config.toml
num_hidden_layers = 10
norm_eps = 1e-05
bias = "all"
parallel_block = false
init = "trunc"
optimizer = "muon_hyperball"
decay_fraction = 1.0
train_tokens = 81900000
Each number is 128 + 24 x the weight over its row's rms, rounded and kept within 0 to 255. Layers, rows and columns count from 0. Numbers have three digits each. The size before them is the row's rms in percent of the matrix's.

# k: layer 6 attention key, 128x160, rms 0.0522, rows 42-63, columns 0-159
# q: layer 6 attention query, 128x160, rms 0.0526, rows 43-63, columns 0-159
# v: layer 6 attention value, 128x160, rms 0.0527, rows 0-20, columns 0-159
# o: layer 6 attention output (transposed), 128x160, rms 0.0651, rows 0-20, columns 0-159
k42 092:180143126157141109141137135153092135155110145151119143170118112107155150157129132123128087128155130166167116117115152145138105121150121100140073085119142118095150144130122153147137159157122166093096140098074115157147144120150115109095144121153126151143133163101174157140075109118083128156171186116103132070135151106150155133120143128096109141139110132101122137157144145102117147137171140120117104120146113143141105100117138112133126143126149172159067147156136077132095121120110125
q43 096:172088117131093128166116148153151123112118119141158089136129107125112131142147180114099105144090115121080138142081125124149089198139140144129125137148107140130120141133118125107110156103116098174122082159143118150130151121127182130154107129049054121135164124129084130158101131109126116086128142138112147159146112150148111134176127134123122178127099134134136125126163131119119155115154114114134123114118108133099132156108124122119109130155107134102145153117167118150096127115105190
k43 107:112140114121145145144114141128138135109119117179157151141111154110123118151155126135082129126086162147117108091080176119179119147108099108123140121126079151133131136131139136104089169104109143140128099136131114112169106139156150111107094132124095094132145097109145123140124122093136108108115101116129107123134069145137083100125123151127105147109158173169122089162187156130095174116149141107120127133132120132084131170081118114096130117121105130127170135113166124112094145088115184
q44 099:122170100123163119107145092087128131160142135147158143121177101041122121114139148134120102143123164105137108132153155165154156153110109098113122119133118141154113124136119145141154127133205125148092176096108115105145150131139148157138155182114153166101101081125147120146117124122132107133127107104112081115142097103079141131134111162153118130135081100110142097146129110112111097152093123135154153127167153118127095132123140149140132106140150136096134094128160145152099115150143092
k44 102:142182130135133147103160140111131133165164146143111157144149094115139114097104134120125117160125139123143108152141160176121102173115103097144116123141118138123117121092112120074172164138168100141164142095150120109133155119140141183122117098150073139146125111178094111125115153137132172147169128142147072109140137178111141140161138120107082145099122113121160108140102139114108131146141121114175134091144151118142095146112108136171118130108106115088099084155137125127136136137177104
q45 108:164137111115136117162074091117153122122101091130113108092086144140152103093152140166142134106191107159147151144141127115138147151137172074140107143123115127107153139106114150134090109123134101147169121161132144140178132133102122143149147110121142116116137116115116149132147143129113119116125135145158167126111131189117123092086133108111105184113125148189124133141156118106128173075131149159110099155115150174128121138125114144119100130154159094114146126122147149127154058139145131
k45 101:147101136114114137138131107135115098116082133090114136090126136150093111110103175157131125103142107130174121096141134101157125159098136101097130134121134178104127144152132104133101109144116104164179105086140156083151109090126159133144128181091143113134147111137126098139114130142113140098122108150107134110126129108153140119111175095107099127144162131170090137175109108146134149089140147123090085114131112136090110156097100151141072159120155123093174087147132140142145089108119137
q46 107:148118147124119100128124095112124143143129110150096164107131184142087141107099138151156148138107121129132138103133146132125115147154143116178124146137147140117090158140135121139149117148141113094139057134166113109139146128131118124101119114118105142131129107122134193130145090138135115148148159153129105129128152083101114085164158121130138106136112139101096160129151189093096149088139056100094085107127134120176132152138171151119099113126145139091090084102144099133175135120137122
k46 112:143128116136099101124087108108095174113137130142133120160153109120126082139111115118097139138147096161139136092129155127148123111124138114122106123132170173105143143094156144135141138171121162098140128156154131083148097172121159104126156158102140133124100119132130181133131111133128125154134176114176133135047118130108109106133149138131157087124129094089102112135152140116123046116119102128151096114125132134172145111133130129121153143149179156126158132094091126137113165105106095
q47 097:133127148147116075161075148092106163108130168138114108115127133127123176147116142125139153108128112122160108162117114121116134194079131123134133137173146147152126152150148151155104141117163136129152151119114165166165128101112158131137122104104123136121120123131142136141120146130119142087155132130086143103131177098143138081150129123118128084155105143140171122100131177103135135141160121102137111119165110066160158141084169139131135087158167157082123115139106116161144096126127117
k47 095:125162137132152131132122112090128147100115143136130150129143139135162169140109145152124097139105152153135123098074181117119065141125148132159126134134157147110104124142145082145111138103174112158124132136114137102134110107087154145148157188100110177138118152108107104142125123109126099123175131119113096139095145102114118083155144106112153133098114112166143125165143123147142110121148085145132116130137107121135116093045125113103153159124150130099079171100163153164125116131150150
q48 112:143097171154110102161113130112156138102112146140111068150100118139191159137124131154133126133096114112104119114137142109123130148118128065144138113141106144112164140140168121091108097109105129142146138150108109131146160098112127107084125126099077163126126140098167108109121192117150105092149126192127164150127166160107173113139135105159152132127088129133101100131109127131106154106094103119101127147109122115096128123114145073114146137158141125095127098138133127112184133130151135
k48 101:095126157128091104116135133139164157084131117096102089166138135104161120137142172141105141121063107119117094144137144128084136137151150125130129118095105170126094164133132122089110139133155088146123118168116157126165110136086106159131184165113115160137132155129138118108143112116095102088110133131145154148110128137139134174138134135135086140123105133161108139158097121101127114080104111123156092139124128168104150117127140065108122166173137158113123137093139154126148094091125155
q49 092:141154154165097151151101136155145159104139155099157140089121126121114133105101101113127161135099116167146159128085112156120160142061117083118130140144128110107131140172139090148099094105107146129151112117129133129127136120129156109156171096103128153145157107134163098097138136170143167168133159081119125119155151102114129071168147131167144151151176104106146146121123124117130102115124108107123134129116152129118107111138126135096105101124159139139088107132098126141150120185064139
k49 097:125154165117148062136118141135135177085132135082106141152111106173107116130121144153135139140105095134152112127145150105132124158115154114116113134128119119144150095127136142155118107133153182121113153139087122124129086135135114117147184123090144163145114179100103148125123156121136127126169123106154115176126156125153127091098170161102147141117163149167136163101091125117077140133148137134141128127093169108131085137145129099100115117115114094103090138119083085158106154166144136
q50 096:080085101130129094118133148123128165122156114094092131126121114128118070113167096154192133129116097097138168122124123149132131092156094148129178097146097128122135113114148143156138076117075101105154132144145091150135112127122150160112130137141149085113166118131107085113093082106144163148154143117123125084088089113125095161123151170146158126117141161088116133142105140131101131150131162108137169164152112123107127107143140139089130118137137116137141126153138138142090152132140158
k50 097:114081099073079128122107148102138167145120125121105162132134178132143118160127152148127162088169146119141109151131115116130158121164105114143139143127158105127148134113125128114159112128087115132129131135139091155163122112130133190114101106130144104154129107105132140066087138113122130152133108102121128173154133112157138122140143174139128177158161142091128093114130108122121132154103089123149162098102132109116137108113153137137117109133174144129089145092083111194145120144098179
q51 098:104138141150124149091147154140075143150138124132178126136102096145133110089160128133101128122121194151143142105182092193109159116113106139155127088137140119101112110160151146095148124166118150120079113142125075124107162185139112152121106147097114103120094123145142103126154120145122156136106123186161110147134110138144174138138138111136158107151158123114119124128139131135108131152126080117138132138099162097133136122165164107145133113115157130137144145148139106107165172172144136
k51 098:109144121116113161090103115094109137139123127140117117103133116086105115114143145099110124151156146137078179138160102166111116102123153166141171125161139101103147167117154127135116104139181162095084110106144128157127128115096072104141110116111114147106168152117118146101131102138118154113070148130143113142131084152142153147127165090136131148138131123108131134124153161102134128158135132095103100139121156136160163108196163103116176086087134112116163128137111119141137115131088127
q52 096:121123178103128140113112106136152115106079139125135131117087117139111151088139141120181112099153161168119133144107156106099137137099169129150128138153127117127155160169110124125090148163156128110061113129098141102100138120147124165127183151109115131106138109118169127125136147133123103149108096129151156122131101115083187141141136085107196125174137086141148115124166136091171149159128146143136132108117117125110129096128136098105141135161147129086092108093111143128147124116128101
k52 108:144164091128098117152114110111140107103088136110146117097119106129110184105142108134169170147115108171140100177129125094078118153114200172126131089130119128093133114126140147139121140156181120161084094129088147113122159116117141134107139150100131156125131119095151159135167134161143131107107113147134096142127118157109121136131160101114123147157158138157126127115129121123112099175133104148146115078133158096135153154121133105106134142123143091137120108125166122153131168108195128
q53 101:148081188109138119133151142156097156109125153097138162141122119093139115170114112160110107115150087093119133091135139103091132086155109103110167136129164149103143109087121139141145097150150115159111135112117116171146097168094105179140160129090130091164103131140073134100133143124115140110109111115184132136105133176127086147109124135108093098099148112122143162120153116116131098140108105104116156173124130109118097112105139103125162136133134139145146099161120145102155114095132143
k53 094:123123149173077142133138115165129168105109141091157132152105130123130140198117119178100118107163139111100142162158136128113138087090138146113157148154093147138127119122101141152132128133101105162121141128138124129148116120164100160156150130154146065175116105129114150075078108133119102108125158110103155121129158120130116155122132163143075107146087124150144109114148102150157108102125118099097163151121137082142118137111133105123144128135174128121167105165167155115122103149132126
q54 093:133132109151136141160112129147121135182151133159162148162116119159123155130101171136158136165117125126095147136100135136109132114109150142139129101119113131166114156154129105137110141137080194181122127135137133120134099096096106093134109103085132180144129125115106174118140104132155103111107093129101136093136120148109135124184120161115146141073122108171140128125123136127140116171121105090114111135134054137128168129133111113107160081142118134157124151095107153092140137156141179
k54 093:134143122107138123113099158170040148105149130113110129123143114129144162108118132153099134157099127097102136161137143145121123112112157131172114111097137176167144165135133149147096143105114137106140162097120091127146102095143133105116131146110105120106125148142127131115166104146122106111108123178136112180107099091121078098176163116132167109121125119126105085145135113113155113157164097160143143148125155086107124122107127161158154148097088152107131141109127144104141136107107184
q55 104:095096100125141159120106135169110115120126118133111112148143150103112081132143164102144093145113147093126112108153122123078127101127147177074155134140131134100138128095144137162155138131140133191157146130147116115114111153108126137129150133110166157149154118126100116121129072150072113115104170123148154119099108094131096185107139130147112125151149075130124105116122125096164098159142117137170142139095129111145111116090160145117103139151158085115188084130144124152128141124115106
k55 109:128146143117169179143139108153083114143128131120131177094189160105139124113150124168143100100161100111110160159132156134163161069127116157137131133154083140064147110074119167114163133143113135158124114120166127131112126105131125122130130123131121126124120142125155139114135109092122093131140143099147117135134132119160112136159134094110099084135118069128146126065131134100137126180152148117149146156097147107114139137118106101134102114164143096157154098165119108107122134149162114
q56 097:127147112132173099161149112094118109120150158129108141137137129098144131124113075125141128121140132102128134136195135109113142124133115138122095129133081163126093115130103117111150181132144094140124127143143154143131130131124113184105147075132098144141106183179150136131135130117071122138146127114134105119170097134170124115075109174134106137120148172151159135141140107136089117156081137163145067142124126147119124114145115163133087145159112138165156092136124109076095129144132141
k56 095:125152159126082100134159098153109090082167152149113170134162102107113128128140120164139128134149155153110106120140118118122122116144081120136060149147110124134157115136138129131110114119110134182143148138151099112066138116135126103127122107142114096142112176162123119109119147157107115125126146111112139114141142102138174097106146147125101143090159140119117104156168098159153138124082156107115121090131158141083128130112088146187120091130092112138193114118172138136159125142115119
q57 089:149149135152133108094142106122082156147132115086097148109114063076108134100131128091173153161117160108108134119124098132146122094148104153121161137110125115113136094128127127091130152112146124156097142113135129148154139142156145108135082124140115124131153114114125153108086125094120105124142122132169107143135154112128086126152127169077154125117150120163155105120126079140136127148123149129127115135153126127135124058150160150099168114122065134143154121148165126137135212142097128
k57 085:145133150132105147142096115124124129119142106157130141148149112103132139091136116152112130114124139166116074132114095119160142135115081179122141156149112113127144129115113131128155125103154108209125128107135065178136101142139147149118126127106129113139150132105147142080162094135159097131125116125137126148130126082146134156150066118139181110143123174078142136146132095076131116137146173094105135157143151143151151116126157165133133128118152171142133162139130078145104150179117148
q58 089:079112128156145171151172082133117119115155123141141154123117152128124113162155124171123093162111121073124099107097115113137115110144132189133122131083125160131148101114134118175096127139175130181122137141132144146139141150116154129092114132133147160106110144124113174107147174085162138121145141176118130149145143126115156123123099163143123113111102134110127078129118122136092120144171112136136136119136135159106159063111141097160117137157159173151088141151153115103149153109131109
k58 085:106132155146095119136159099093138108137084123129119115150129149126162067111082167151111110134109156102165131151109146143139176156131100127142123112173117114119112105129133143116098122103075107122124121176112144128123074130142122118123145184135131193162119086147180184092134135148121107071134097161131112124140130151095133139116109117125144142116126133133192137133122117139143107112117122137132159130170152120109163093113096157100169107150152142153130113114140141140130113103104120
q59 096:154123155153076157130137127120148166117126115146155123136114099130100142164152139147156125163106157123106098114155109106126109176116104133095099199159121122142140122126149115127098114116108081144153129117168104103147087086173128133115162148134107101142113164115092138127139132143113104099113141150148099141119105133158094125114136147156148120146137150104094112077143154159121140121123116162125155134114098159140156145157183143074189127115105149140133120128129143137159169075123111
k59 100:107101157092147121140106132144108175137116141156125094092126124129115136147132142133145171159132135154090129082106156125118171131134102081101119144100114162129192103077133093114135135129128079134119110122170144115131105113116147121156156124110078136146137119100162156155159135139153098106120151110141133129084123135182080108125099123138151086107109160159094110144128117090121113111125130128138136125134107114125106119127151098069124079161120120138146123091146153095182165134134118
q60 097:116124116115120123100169136155104086110115172168145099146100119130131123108148139083110176128087133132109124134135163105157112145131108120160147177120133152133166110144092109125113137124127141085121158104119148115102138142100140127123151109130102157093125129157146138116163144128130091160124128111142134083116142096107101110126155173175154131123150139124169166116117090110125129185193131106159127125162145134115093144120082097092133134089119125111139161132101116126073177111166140
k60 101:137122116098167140123136110140122098120156145140143140150088119123114123111175163083134128151116163146120081106139136117144127087108123126138121156153118092155114102173091082126118121112124172105066135177130117133098158144134122131127130141112093153133106116137156150147157175090102104139142154092096105083123142147105139094178101118129170177125140122155132133148154103126090087140177109103123108104112157133113120135130140146108175118140114099124097155124104138095103129138171106
q61 107:111135125129151088113141152091106117180168112109140135114128133089122152120173157114167158150110142124106135107142140139111130125160136154104092082124151152107144142132146135145142157096126154121147140100112108093187180091124161088117163151138105123140117112135145129138128114091128152135152159148109116107130082145120146141126087122108136133118187151112138105139141130064113153122110164146131138139114141114170091183145106120063130113131134104129163122123131117115141086166117176
k61 099:093113172114129139127110155095127130132177082126183171150130129104150091112145144110127125147154174153143136121164152098139098110134152174111128114145196144123123093147101117175108122104157117126151156087146144131179156089129141113160126139107129103148117152129119103084109133153155116146105153118111106158148087118120147137146099156153160119107169107149132098143156149103125096147128152138139144137122098131183136129114156155143101118140136144127103093124103085083140137119108153
q62 110:141145136127110119136144116137165110136097096124150099108117151163140096080085104104158136104187157112130159142135088135126124148146147128106109149131111085128121137155077086130129125110111129147109104096096171157150162132096110143161103094110125090119156150114164143174142137136156152109094133110101141135176128133141194155121134122153105125110139148125089099109095112139133164088172123161155146088103126131109129125098109157120129104100135103103128114105139133129173080139134119
k62 108:163103130115138099130132123132154119124089104175159113141113162172064113092105104135127098102109125119132111083133065107131127137137138104099086112152076146127143127164108144114138162152149134086133105094111172086142141142084101134141103091113139151088112154146132141173168140160159114093140125143149136104136078135141152138126158111143137146130112119144079151144122128145098162120154152155171085151133127146140118132114126154134108147095127152126181144140117118155143121131131108
q63 096:123166121132100145097160126140121163098156173086104186139087082126084126139120096083107136107112147125147098119124138124118136122106126128143162112137149135112128084098148130141159149193142122134095126116117145163116110126082129100128140100143174136111101116111123108150134100138103140073181134120102105100123126137122171083173117139156122164125118132103118135149131120146102130148156120149152146114144132124162122137133121110087130101135115125087091158109154183175145098149109114
k63 098:159110131114146189121163131163114134118180139155134135140106119133124132120099136151113128097119153101157140063153160137124147151102133145121149110143165095118123111111141135124122157140106168143093122101112093162085141112146099122106161124121135085092097124171113111116120072114090131157168123169169111122127124126138148107150122144125156119125139139164087125098127138097164082119149144116087138105124142128150138137060164101104163113109116117137110096165169128140106122165127124
v0 102:106114126107177140139129096131087097096133117127123115134148104131135146093105126109134128124132137162132118121114104108071142129126160106131116126127154123116162182122126151116131124100183105122108161146116165138145139087171186086089124108134158087136165136094122109118138129122158111139118144111098135159079150154124139092138099087122117185150110092095089146136124164126154111171142124114167146137119118162162123132166159122136101138166133124145139083150120170138128131101107175
o0 103:125166109125112139144123162133172132127166149132172147154172168118128146130132133113145120125101102093116126117135116135180125122124080126106151105113111121142089107113097132132130114127113164114125120104138121090134119120115111177137167130113125161126145119177128154104141139124156109127158108158159069140166111118160123158089146133154129122083091134170178147100102077118074111077152083139100162140153141130130132116098125122152112121097125109127081152132136142095107106133160089
v1 096:136119172160128160133109101123167130101127150140158120093153127100081169132142134130134103105097129121127127125074121123122197117121120166124122127125151138170119074106082135125097135125068157137074114123137162131097137149098129110117127172089104109204151164139118152152135162107109132164125103128144106094131116149164153115138165127152135155162136093127132122126127135140145099109092132158162121122071137096158142137141114137152120134107130107121108121137141137141099094115124105
o1 099:081118090127149123138152157104113143162162071110119119161129178168120118123110137086162129095132133145141146114167128114133101126124122125166136115108105128069127129133141131089129086148157142106153156095143097122122142100169128178105154127141174136083128127092142098150131130169150136105115178117153181164129111099117112133141108136104133089105116101120084124121150142162102181137152140119090096146129131145111126122127132147098119167127118087120181147106130152133137128123145135
v2 098:090116138116143124131095140170172153144138111122099146142132116143113126123187158141087113143155115112087109086099149107101100113098137126146101146108116079148167094131136164121100133177138147100115174141141134135097144134116120142142105085095115110097103117122114167124099101117103157109146113139100111127133151157119122119096114093126148088145126161140068145149164132128098151082131157090158123124118132129122177136151161167109093102102161155164133106116111136121122157125132166
o2 092:128155127163127173133116117102144088127126136174157084125138147139106108155117095150138147129136116123143129149154161116151116115131122097107133091137126171120069134151134100122139131096129134110159120102157112107160165109139141107065148159135119211094124131144146104141141141133107112133101071110145124161137144109129134111179117126158131132113123102138122129135059155130137095130142125126082123143134075122153126161113117100115133119167090082081105143146174139132120109129149114
v3 101:097141119068109148111115151105179147126159132104163121144128103146104114097137133123126157139100114096064123147140088078157140095116077160123124140152156110147075174142124125167101102157152136126107196107113135137126117115145126141121117152116114125125104137109162111115124112088102099122124130150117138134136151120094150147134091124092115150184133136158111147121141137163123151145141143114135098116129144155113148115090116094110147182118176158102145140126096142147162145086142142
o3 094:119158139170089086138111122139072161124132110159129152134154096124115158140119138107131129146128148157159144132162143153115118149112134083126142093117120084136132111092171097072136171143159123131132124151096153157138115121107119110102128102145106131145142121138155128114141157167163117107154114136117127133144100113134113117155102138188146119066077147117125127119115144102165110092112130148094164146110100120143108131156145136170149062105085136133096139122185112163102134130126114
v4 112:159121123116144114100105139101161088112136131125123130184142110141098137098110143127099081102146106140085116130135124098114139080144124180147112141153137104138110144099109156110132118103128123136105111113104091132119128111104135156110099160115112110166079099136119120124103164151125137106149146129118131136125160150148125130113121114093087074111084127134079131138085095128131136093190103113115104139113121116143125146146126106150070082142131167178130145123177070139161120144130105
o4 105:123147134138120138130118154122109138115146092163139118097098147137151134101179118082123160142105090120149134188142151144096125183129153099101068106098131134148110123170100093125154108114152124151153151128100120160105140110156087138119116167146132120090149167153119123120088110102138170095113099116134115144145130151073171154139147112164175158107139155120163109134133170122134118148084163123116136147121124105125108122138102130118141135125136141080136084120112160107120090145119157
v5 100:106093179110108119121121162105121135139091143151125127096086116167128087130121114097104158114120127113141158134078147148139136150093093091123112130086117181145098120137111132110150101124129168125114093147112102097119168139170112117132101141111153100130090172124097112130097155126123140152123100137155174117154098088112088112125110082137180119163157087137112097147147106147158133110147142079112123137165140140171176152122145113161123102129125133131095132122109118095142119132143122
o5 103:119122122136131148132115140167134124079114095088133138108186095082129167132088105137116103131110077117139098095159096079106109129151144117095167128127148132108163119152111157129137157121102121126128118095147128147141158136141139183158151137108153116139137118103124100128190092120142133086142147144152069137105131138127137129130139109078084114131134094130147160120172179131140138138132140175132147138111106134077119127118139144123090149157147138158154141135161109125099143132171101
v6 101:118101137107113146139137135115174124148122126118112101160168154101153175098162093174119137119142108157163142172105164150152184127086098140095138139121147111129114150140103164121155073171162139138123113147104162103109091127106118129136095123160122153125125147142132093104103105107118080124121108127129137130136099147145112118094157100154131145133123178169107138117159181125135134134174138064112079100151116118163093129126108126107139137140102115165133136125138114143097121128121102
o6 110:171131131145132088133153133150115130144094116115149154127119068164103092137117135119121111146127120096102110118126168110093121135125145153118110118146107142126153117113126132141064155075148114141168159134136135131158149114149126145141132133119125150100117155120082151125111114146178167101165127087120123059094161127162095149164126184098138144130137133090146140116098100132104185149092166145125131154139127121111103165159118109101142115138089159094121120116103129117125144176108137
v7 095:107099092106073138111139101150119111122111142123105157123135119150122146167149163118159097118124150144101154153138124131100103113108168086115128086094150154106141137137160114155102105119145155120118085136131141137092146135102164147160166136127127108128107195092168133143154148097173144148161108128143150154122149128130117111130170139139092153119148145109136112166140125095144129138147099087142152163089124108098123123095098127085091130066157120072131150128119123098131157109130108
o7 097:108160089117169125169122120114129115141183126111084094149135122159143136149093128126106173160118106134141124082093109137108137122137155139125131134111093120124073152132129145118134158153102146118131107134099156135134103127131086111141152098144126133118138061127114125160134119152091117140111136121108138103098117132102145144103085110099124109142138079126120129078121157156096126094119132184103120126193141121176143114124164156163186147167099098161127095128119158158120138131128127
v8 099:107098078148141135100151119121083128186087164154103136091122142085156145168139179106126130117137169117084133144145156077101110161103120112131123114169158096133097126133121153153132115134135138100128164113129133132139130185100136131123103138127157154140111136099130095126151091161158101092082107144135143118092154125136164116121109161132098135096125108171112179123104122112096142145145144130110147134146132136167156092113110152130140126134092114178122096113154095139125138141103126
o8 100:138145139128096110194130123087141157077154138104129141076141116154147170127138134165097122172152095130154119144131131180162151110126142127079152168157087135076120153146142104107114145116131135084109084153129118132127169128108139126098139131103119120135118094145144159138131123087148137128139127117143131144163123128082130166122154088151152151116166157103102146150120096102119095147121119138124090116149141134069124124134148122119143089136172101096125105131114147106166153136156108
v9 101:094160072152120143169152168134112116155150141089120134116117081105155131115136108117132125168136132104134097087145155130137095154145133110099112127142094137133140115121110130093096118140120110088131101089129143090145148153129159126156167150106120101114135141108184126123140138145172125151163136152136144125106142104129099102141075103147096113114140073126118092103111158118131099126098119115152152095140136149147132152107090132121154156129088177117090158128126144113179111102075165
o9 094:137146211101108145084092079153163161126117088151106123128129140131143091170107129101136149122136099157135134114082086158142157132130107182169169122112111121114116149147137131108133119136118160113098104146153140149144132107157153128093097079138128122095119107114118099122156128125111140133146111153123137103184113145132168152077180141114160133172156118119142171131121104122137118134090110135095107140094143148133138132122143126124116120131160081125147134130135144130082117131117081
v10 096:150166131072115121126161115109097112155113162133123119150171184115149155121157142096143120108127146123127118160118128114150155118141126115174092115146107149154145104103146120160140162143110127161135114156136130113159137122136070133144101111113104120121142136087111127139137141135143135108101106137126099083095149176117142102125098157103093096135120105133101121123104110115152098140119148132185143173134157135126164185161112118135139095139147167096100175103145147129157079091091094
o10 091:129137080152168161120088116132161126137127121130104136124086095138140105112087088131116099166144134165172092135168111138129113153150165121097149141124131127121122128149087113116137136096124126099134122092119176141108133152141165143149119143159142111122124170167122118126115107126111146181120148129123181161131110150117137160103128127117167150084146167159150128111164097101092164106107117091080115124138114154149142094129121150110109169110166097140121128173092111157125101169106117
v11 097:151086111147175141142121108106139155120114115117131135120117145141171131110111148130124122118135079153100142127123134132111147163111108133097118132116124133104088086113122165136093110133146139153115109123126137095117105137093105127167127126158095154135137116178175138101181136120097172157125094121066116123083111103095153144143108136155125136097127122109170076114113119145107145139128116139147082159132111103125140158142150138103164104192124147172155165146154160150119113084150166
o11 094:143153102098098122116125141139124135110148125161156124133129122120090123152129135099134156141095147110150137049173158108154100096130095078152125122151136108168146133139081061116149120128113121102117121113113111158130161131132146088077137132113159093114118156134097114150086090131106125112118125142156134119165145140125132095144162136083164122124137113119122137132187145146126095128130162105110167116124148153124171144099126149156093128070151072135128120163135135131106121150101137
v12 103:111119138096150116126147150108145131117108122116151095107110151146166141136107121143110166101169155117142087145152117137116178151122099138145133146136141122133158151130092149138129103107146158114156123130155105127104139147127069165140105171116118139129134171123106154130139120147099121140137150141129089164112158172115170124149142065137117092098162145157136123198126107160151097132129146132156145127103137130113086124117158118167135135108099170125088104091109082141136192143101101
o12 096:147138140149115123139077125125113170114140124161125121101151114133110082110111119128097084128122111106134160153121120103146090117132154138134129110124105118115121116137196136139141136163143133143105147132111168150132134160150147118134146153133117160182076123124132103149094141102157170079115100140124148098136146139107081144117111158103072144148060108153117116095145111117125139135118148141133110145102129130116152112161155135116153137123163117137164093139141128132149036159179125
v13 102:103136161139129161129139127071163140143143131132118134123161153149092127098137141134181099128097073137135137101133131108098088149143133104126130177097114111109120136147108141121142131134109103151136153111137118124127122108144144161097109141138119128129135140160071140107141102092101162101131161146143130089120074122106144121168135112122144103135138174111098141103152146156189104079133125165106123159104122119147092153169109111155125078148096135098089119150122167098178143158115123
o13 094:113127127102179107120079149148145137120090112177166117145126129146166166153129089101114176113154152161118176144118117119128177152113139131082120110128153138144132118093145129148125111137111135100104073154094154110103080074158144099131112135087139114130153127116136132161148164157153086116134130139111105143183169129150110127147116161134142142118133097141135094117068111112105133159172159115135135128138101125130151107125149127121112138077154096148106104126131095118126143107139129
v14 097:137148122167138116104116077140100134130110108106116114115162123125146119103131122110072171123114136096100112147167136148085111144168146111128115147133133157127130111149094127148133139122132078073142106124083166140122128113165142093129150094081125153123072124158156112075106139122142139126111157134119176103155129129148127160122141167154120112113121149123120139193169102139165129103130141146114138120117153062174129115148116110111104101126131155087098162149097137118139129135130094
o14 103:132120146101131113127153170127171097139110177129153121150115113083083166124131164170182107119117141136136135141089113075164149109098108134144125143166096125090117143106138131055109130143096125173100149129134149114097098121082125161119120142163126118126155150128097133149108135135104128145184111141133121143125087124080119123113125120146126136130169167147124118080079102117084137124132131118123110144139133174128117129126124108132137174134141134136128071105149143173117116110136142
v15 106:154143112122101154154123103123166156119129162100145101152135141111096158140134128102165132148132147147102144118132144159126176138139146124145110134126089130141161157165119153100167170128112097088104129117116074094123091145121175106118133078145139125081152131182102106131090144138130109118117152141085170116103164140102137158115123124106110132127111139122157132167112105091079121129089146121102136169124143119140103151115137136095131146068130112108112163143174150121095104105136089
o15 102:114120163167103106095130154112122087140119141105089107112100117176128119118101138171099119147138122097141139152122144089147116101091127146141106130148118143102127131085113134156067069122135099137130161122111133117145110087116091128150147132163168130125112143144137118105173127108158123185117100138146125100160116129168124143127087146153149117160174151106146146139109132106168175119155130154135097099130134096151124096141127086086109106154117162157133108115104136158152129165093110
v16 105:110099115070122156133128144122165175135145156153098122155142103148133132110091129153142120154136114106100125181174135118137110133147181095138129111125109110112141079147131149124125119112166121105123166146149167163150114167149149069104098160165135139114116153143153104153126103136119118114160117118112078167123156139157120144142141127097123149152120119153088105131133106172100099142120113136093125098121117119113091179123101119165135118131109168166142157087151133149147091136091134
o16 103:165154096147097111105137100119121179122117166119130129105102135144104109075145131111142165139128156128141114140099122106135125143125075169133092145109126155100113131131131118122135158163131129199157150143106078120130170136102122163136127116119149109125130109133111188148124138160111132098138115113162178069106116089103149142118101158137133168112115137105153141146125127128168098157124172137154117121162119098146132099127138137094121114137123142089122105120136121133072198121112144
v17 102:090095104133127089144127086148118131113106157092139120119143140136116129112084162096161113090145150122156159129153142150112151170144156099131150108174146135158119126131099176105151121131148097144111148105148126117100106137143140097134088116101126131112163121157094100159158159115141143134108122118120116145120148080177141150124122123100097077133107153093136186127105160158134156138148132123126092115107151107103165080116097151128122095146144144108093117137113096058122115153131148
o17 099:157134131149106157104130116120142139154148140110090115104116144155147123140141099171148154145132085124118121147112098104138165107107126128129143112150118142113144109142167105136092098120047130116155118165138130122107129143142147137145139102121122142107106092114172154090060124133132125095144107137155181133110119137106110109135131131126162140116113162166125108117098098093134138098133132111081169123162128154105137151177135123132129122175131107142117112083125154213157137096085122
v18 095:139122128125122095143156133173121143133163145108094174173086164117146131130147131103126139078115123122122100100102066108114113161129159097101103135188154098108146148122121129124088115118112122148099125129164127139129143138135106130095138165107117136133112157150118105103178144132114151131090141101113128167152148126098139123111170118109130135109137091125136155110155172177134085109184119153154131141099093129089092108095155157131129091144100129183141132124111120157148124107132105
o18 094:124173110103157158118138134115110091150123094190175126109196098107149116104127145153100141108093113105121141168145159126122132092108108132115153069117162144127107146118127163098217130110180162121134117114107110130098118133107121106141121128120161112146154118133128126104145103132132150110141117114121141104117102131121138107129109172107135124121123130116125106176125103100124147129095138148101117121144191144100136135153107154119172188122134111084118123113118146093147149156132137
v19 101:090151089156117171118176169119120164130098124115140092099121113131120138157097092119106123105108142144142119140128152072103135088105118114105155171115145118179122114105132134134120155145112144163131116169147146109142177079126138108149156130103123119117091101091133153153080162103094119122113177176133116123152144120101127119167130130147105097137115149138108098147135138112181115169111103153097131146130167141138089129150115155168113144127108111152100099160116156137109146123141156
o19 095:188109198111170124148092150167118101123108085137136160158141150111128071116106127111131119145142132117116169091110101180131114132139128133123092126139150099091148134146157160132150122104171106102111120095165109139115112141128111183118128142124142132123154119132125082132138129124180121106119120099132123131116092128159144145106109107135164129112143111138160103073123137156103122103148144115176121143116116129155165144134146095139136123151106098125138174141132111074075167130138116
v20 094:150112153130078120132110138094102112104178078108130117125138121107124123142150124145103146133128159088108096093082160080146126106111125117127134123100111112139106125084112138153156137128123119117105097143165153107136078107107190113157108143148139156142159127091083126134151134112159138121132192154154112153147136108114154132095111081156075136079123160109136120146159118092142172156123158131139143137098145087117109108122130135141159122109134081134109140157129123131088113128102138
o20 092:133127120128142110121124148160130141124109157101148112135134109155133103119133141135143102111126136187150186121180124156108141131139164149146125148146135143109157115156161106126104158121098118117120105090075138083142154164161055146118160121135073112133153100143120112110094107126083119141080137157138108100137082145120147136171144145102158103167137118154119124112138126078135150125112122144068141122124088162144129157158090132108113109130095115124135154154100104106154112104127103